Each number is 128 + 24 x the weight over the matrix's rms, rounded and kept within 0 to 255. Layers, rows and columns count from 0. Numbers have three digits each.

# o: layer 5 attention output (transposed), 256x256, rms 0.0964, rows 67-82,194-210, columns 128-255
# v: layer 5 attention value, 128x256, rms 0.0559, rows 67-82, columns 128-255
o194:142125157145124114109173142161137156106101104152094129120118111126192135137117129142132093118138097106168104149148147144117115164134143105118157150130113103121117173104154110118117133091119153126169122143113127164055092114118118167118130128119097111127134166113130150117125165133079168147132116114103148086141102134121101147092123156149112116095117136105124118141153088088112128107156
v67:115102121140178156143155134157108084130097107130172113126104171102133129114120142148146144099109153111138116172079119105147122123132110131133148133071117109098084112152129158117128128138117122122125138100119111163124103131098125143110140080129129146136135163119149133118117160080105143188118142140135137133125163146140137104155149165189150146139131131134121133124135125136118091138147
o67:121113128127148110122186084097133092135105101113140114134110139137113153144110160138108088107112119142150124116086194120133099184161156156115151162147124144092117126078106141132116136148119066115164152146110119168110114101120117137170124133149147142141116102127131156145101086085125171152117136111133167121157103086139123142100182145156125146126150132124114132159133163138097148129153
o195:167137100120130116169109167113098148122169131129122179125139153110108148142145167147103123141139153120106144101113114097159171113056129126118142164130103145163141109108121126127151106129137089132118106109151135090124147112110110116105111063131087109098132087129138157141126159120106139142100149165140111121114152135115162085134132167150127160208106140155111128139115111161118162123123
v68:144144099128090134180133105137130126166119121109144173104115092103107091142127123162125125075098165127125139128109090095117150146129119183122153143159103153113117109119110165136088107122101111160117127191096116117132173101133131118139109134127171108118107128134139119127067173117151151118126102169124066101136170159134146146168156134125141106100111147126115124150127143136162121143129
o68:175094123130097111130125170118096137120108153134107123113139123112137117138110106117109175112129177137101128096089142087114118113167147161128144139134125115160146146092139096088090131091148126132120113077149103167153127147107141140126151130179163153127133133143097138118153139158109120129140131060116152116143123141116107133113134134109148120112129104148111065106115113136177105113140
o196:123142132099118151145076104103134112140110130126130126125086115130102159129102170159128104146099123138129118085096090128139116116105077083150097128141125111144105157149122164129164130146096150134115136132126143135129134162123157134140142145152095119095088142107132083116124115106148150133072109145141115133137112143127126129095150126122161118126165137135115160127144107136136073094130
v69:087143145101103094100114172101123136105078111131087088121128092169149156076182162151120141129146089139114078109153108169149075145139142102141104122093108119088124110101109134090113130106127122115130149091135103094117108126135109124149095129102111125126104094134122113113155105109155105097109139135141091115160061103179133144142115141108136128153130115109145125148122136148134133136146
o69:127123141070122150151139132075091130150127109159126116142111124146140115112133123111117145151141097141128136157181119132202161107147109119116112168157150143114144140111134147101131116102121161140136139105138171127163132118149123135124134136096105119152144146151152130096131108103143140118124152131138135137114163164113138109134130120139129125135100113110138170150110115128166124102141
o197:124138122137123148133126100096164158142116140089090113095147148143113160108119152168168126116139146175133135135128112161134124134173119156129063122062125120085084138152153161140115101043127118153072103111120135137139173097118127090151120127072128103103127118145109139109117151172153098133170120171116107121142104142139137135158103128133120127113100131128123127134128139152130133139162
v70:143098145141158151144147136127158089124137085113174156100155123140129146126141167089131124172105109107120154130133156128131133128105151116110152147130159138133095134124135159119141160133145132130170170132147157136132118157098130115109141114147103107094136141111149092133116093197112103133123031081147120109187098126118104118121115076145128132115138151131096131137105141128110115115161
o70:129109188099142100130154126095128113150117120140157087104132117116134149152170104091149085127082166099119144112053135112130083141115130127166136131138145143143112135148163154135110075130144150085116135114159108126109115127114136142139114160120128145127079125139141128145144146132101147126103149127108102069169148112160111179130136147158103096130128112115141102160116101134167132087085
o198:132079134129081128100126162097107148108097136133139139097148091166123144101081135163126113126117116093136136118132112119080117136135130157115172086136116178123165098123098157103139160132183146169148118152168131150140155118143120191152136131151121150095115130121138125104094135140155114128158097096164154147140158124087111111124083096120082121086132141132102084124117153131106134127136
v71:127109144106153140117072143100132135148155130108121163129110105153132127110143140125143121127088158149107135161156139128111099141092157181111103105177148133103117141115151113119110139111116143153146155119121114113152119151120102160151110063130132135124141148144139134131089124111121109103116127116125171111154136143108145131155108107159097116176144082125126114140092147110140146114149
o71:095110143090058121109129111140121170162142126158140121135134125119073131109120140122144128140133130112097159160097115129130116114147103179093148154128106139142119142108139152117139149111121118151118101131141118165166122134129128168141122110145108116138105151140143141112120102183103136127123157099101132091145159127092107185091106104143095102151143121113098125097146140128115090175107
o199:132123133199145099169112095137128097196127100075121150141141126163140141150077171100121128113132144134166099140107145158118065163166146112141094134078146168134102124169136127055149107158157068132143128146133104093121168154118152107079083178130136152150104165127195072116123113132129175091124135101103081142151090112151086120143114133139107092112091146126167120148123142105165172074143
v72:106129089148122132137115138149126118135121109145140093103130089096111135143166151132089116090133150171173064115120155130145128119101125126121186142138128163139107087162170131144157110102127131088150137160100103126125136170122156092054146110157144137130115135156102193119109084110133112137138168135125153137147141176175120110112117109106136144111172096089131114135119156154112150143126
o72:151121113133160117129124128121136117153124146121152148129158144124104131121125101135134148102120138131149133143092153110134152120120134101131133145093133116149127122104121090095166122111136148128143121153134122102148125145131140135153151134164174127102149159119128119127118150124101136133113122141092118132140079128122137138157149112120167077114112111120105171103112114120122143170138
o200:097069148122117103089133137078118154108153074186133143125130121115132138174128097146121135163120131105170147129150090108135120147107047142163106117105139147090134122129144157151082150112125136088139097119111156138089184144150172132114152152120078131165107156137150124133118086174114124139097123112164139124176145095096126125084086167122149092102098081112163194152117148065092113116138
v73:118096141072138121129103106126127128125132135128112147102121178115133145119130139151176157135106125120113121120164164136134131110110117139113116133159124112130143122132149133138107117075131112128093175128114113124113142106126138112098094137120105123153132125128129147165137138183154117108121117089138146149141089082159100130123116140157111095108097121153125155202155083129089110145102
o73:125128121153146121116170144136135124130123127159165154129105111172132153140149125105127123175155146126097082124110102162133122135132141152124102153109118150121153086103134117163138117146139137099125144073139148127121093107171143130148173049077109125165159144130123116158128118106140102111171148136093158110171130128154101129105076144094097186130127087113121110121130139115126069154120
o201:137123148087104194126162117135124138105156119128105124088170090151145121131155135113154122155118122124146139127159107127139121094132142097143122161159096133092114120181143129129150176159102140117109138159098149127134122153082129148160114165104084114108158145083144150115110104097108188097148122136142196121132143119100162105139138110125148107091096170123198113156122153127136194135117
v74:122139108098165121125146158112137133136094098101108141136112155116104144114115075141101125128083122125098128158155119135132117139140148114115088144119101094115133155150195142159114155089114163106123181077148128145168159116138097156112122121111121162152065142107098076136108116128102119156140097115149111139154114170101127097122124100113110109105117135143152147110110117125108082146139
o74:069103118120118143124131146109107146110115158104125135141083114140144107178130179151141121145139139149140147135152105105098139134091128112092166118129130165098122112157139141120091147117128082131099148090118126117139131076150150173135147064119142133161142109114145138131116106090185129169148124087162133151128122120133143121133100160161098125109183116121106097152145132107106146096149
o202:172128136158117130133160136124152184148135105126147139173130103145146165081131089121158121129112087146148108169125112129125138119144175175141094122143123137117137139121139125115135114085135161162130077143139065180116163153096123091111131168123097126161113167141099110131065122161114110099149120109123119156109105155141112159075110108111095138112083119097100131081096123101148107112126
v75:101122112128115102124130116102163136143110122123122133136108175116117137109112159167136102113151158102092145089083135164114147117120166146154147107159121114141135104150147083160088132167119142114142138099121144152116115136111139157112131141118211139129141119131119068111105138133120112135135107146140146141171116146100171114155129127108149166127136119143103075129143136154130097153127
o75:135125155137123122114114140127138088112173141164132144129098150114175150162115140136061081137102148114149115148120126124121135140141132128100148113179128108110149143160099134087135103175137101113084142118130126131119095134135124128147162165106123142129151150145141167093127153086104124140126130151105106169141136113145114135120136145121117132149154119107116099111164101117119176102155
o203:135111138166130155126176075152134171161094078114167119184175106146124118126133100145174145088156136118151124118134144160133134144118105133163115158140123143146132157152126156169127106106106141117140090101162145186141162134140138150050131152102145140133121133140139131110114100122124151120143106156086169161099146174132157114146124075116173133150101112167121132119111126135133094192124
v76:184122081132146119157140112106118134144118090151112126143130126130128132125124117151112119138118081134132095112145129173196133086105133128125117106122118146128081107174133138153099087119148188124118149143123121141122148105097086118108135095106140130132139112108170087159124132100143168132130152190113123113117099125101109132098073157179135039174164137154117175119125146141124168128094
o76:139110125161165103146134105131090128168175102055127093081110105182155190113128127139154107146137094121112109137120142135085148146121141104118117157099131151099111127162133094115105116125135122094103116117126114099135129135141134131121139107142121148134123158139121135121132109098125099127187120115147151152152119135147116125085129166120117138167179114120117222142144086128158122142121
o204:161135121090119154150136111158081133147107131209114122107130121099081132127138146131146114192117163140138102145136141137145158087069150155137130146169178101129154138115152110131097148088138126128138147122129130120156147185166128128113126121122124092166114108156104160145130114136114146096141114153126112131125092118155180140103161138107120123124160113179091182162115110084120141153063
v77:141112095155125102164128132146148131134085137103105107139114148140109137150107117147145152123096136128188110101104108081112110120119134121126131108088099167168146104131112132141131121129101125182147095096135113123128141143138146106143065147094147100117136138110166132129108172134138200129112100174117155145154105105129115156176136113135126156108131102143122125088132162086097105158136
o77:149137122126145139113099169108150109123150148123132119130165110122125139124142105137125122128086113133127146124125108096082129128156177138139124104127129141122151141137124082110112096145078116113173126144170118117150162169097115113117097116130178143142106101113067152142142132131144108113099169146113158138136137121094158153119127158137137155093150113146078062145101116087120141109079
o205:156138118109161128126107161072104138116145097145127141151130127102144148125112126115162098113126136100104137126108147138160171118115124140137156126143122100136139112102110127144153120141121138120085191095108144139133079110123117136132138130096093123100133096125134181100181133086126085134127118107167124140122139113168106095133112112154167107158110105083137119111128136160110120199121
v78:150175105097135130117140132126136094115147115064141121188088134153109126103122126125188111115150095097145163163132137146123124138111175113134136095138139103130083133114106129168095132132102117105152139156140163112143125111118115134152145172066143102122129151154124140137157124123145142105179155108161109115172124154089141173132130155133148103147095161121055107121110091126121133122112
o78:122114168101115146123146135148109101147131099090106120087112124119109070115098161090149100140145117121082114122088168113116108111124136127126135149104125137146138139135117120143096171118123106118106127118126118136088132123137094098108140104146104143094120134137093117099131129131089149119177157125114087147107103129151101147148166089103065132153139153118121150064138157122120126158134
o206:187112108186132118103153105078103073112110100149150138111135146122096138096138087124126157100134109138122127097118113135133161128119183074119120102142186117157142169099135143125091123156094160117136133152137107165097119131119136108139164134156153108104151107103132130145147157106123111130125130115140168146093121144133114117159095117161105114108114085157108130095103075145136120103154
v79:120124163123115143083147110135098115081116189125149151135142105146150141123126107134167125095126095104174118130154107121106118127141159107120141082145114150130136137113156115138154165151150102092151079128128101121096127095101149177126182154103109179099135164114068127119119139129096154114139105131131122124093146135124177127130102164121117113138147119105124173138126100102109153110127
o79:111110131108092174120133161159113159077168137110138097126140113150159117136125106135112116090149124082159131152152176111110152154148101145140156126174139107113108159137152094108091143124143124160137118152113138139128117077114119123118111101118086123137163126145128121173123110152154159084151126194130161129130142133131123106162129086094146103186094126123156169116102083092088123147145
o207:189119126134104081123116151138157140101107112126097153107138138141113169085156127125129136133125143112105139109130136110126150147121126143118176160144102097115150188141140153123135124079147113161136122087117098131095109161144100131131151151135125140111132116137048145075184155115084130130082180138128161108135145155179132153143134143115118110145171111146094143123151176118121137142123
v80:105165102160130122122157137112142125117120131132108139143134094126145132144159159169121152091132120130130128124128114082093171116123175097138099127129066165150144144132136105114095131143103150106099138127121120147139160148149183073137116093094101115126062099131117131128115125127104088119118102105145128123117092126095087134106133156134172104146140123109075089155154157137130113153125
o80:146103117149146108175171127134169147091166122099173143151088166135192126149127131119122194138157107112175093141127158140159163109135175159156131139127085130168106130113102082127115082139099174096103126090129134102124098142108120134120128114079159151142119119123135139142129141129143157148136094139120091129121076139106119173075136152076134092151174139111123138132109144149164121126085
o208:050134111147117152160138173127065118104148106129119121125136118150090154137164097154161111114067096140132132160143115138133112151104113093118167124126128120140136121135107132137097131158127120122089132103086137152133126082151156129065112180094093137149106124096084142105117091143098109169137125102114105153126132139136114147103098109110120145153113096158127216091148119097095126161113
v81:144135102149076100125138131121134144111159123125153124130136143173094118129136120115169126142202113111115124151152178136138136136181093097124165085110155125161137121149107126163118156138140123137103165131157123134140119131079157111123133122137129136122113161137146082120103151134163121133104130103111159122107112125139153096110114077145169146112126102111094151108162140144130113117140
o81:151109142184123099124129109174144094157117145133133111135113089142110126141136153104159169115133085087137067159149078146101150132129131137128115172109173123169136117100108096103133133140131082113111127153109131139146133092104137136108117151160159128120091135139140116148159176141129106153077135078142177118115123115102073114118125142131079133108158094109135153100118111173110151149136
o209:147135168134104115127108092090128129136148116172143105128125109138160117148132134121113121107150125124132143134125159097135113130103101125101170150162103124122118117150160121130150152096121114132130140128126114112107139139104151120113122133125127140128128177117119125144153123152187112115114134136160124133116157107154117145138096129144145112113128094138166126133111110117098127128100
v82:158124108115141137121087130092132121151131146100153153113077165152086155155150102140121120114133154116116126148141158113102120165109145173070110131055170103133139112138089124158119072143079111094145141130118156160153149136098181122102120127131114169112140153099103115122150130121107090124099081145151147161126148099152112051131128129098165129100095146102158156139142093166105152136126
o82:117137086134146080146128146112151140054104143119114132107139163113141099117138094106131133133144182125140114156126116157134113154128132170146130155141118132145131124065106141147113098118124134141133189075102107168123084122099152125174140104124111146127141143117173115114132149131133144118109058144041141090132142151123113171145134084151142134131095162140115103142121136157107119086130
o210:120134164152130121127131144128121126143137108117099100129130079140110150165179139118170106100091098080140140135110171129141139142117154143137214075135114162096134119101157131131115163168132085094115146102112131133126127131115127179100159127065129160124144141114135134142155132111092126145142144108114127126100103148129121122126100144129099120094129116123176175103146126135125143150091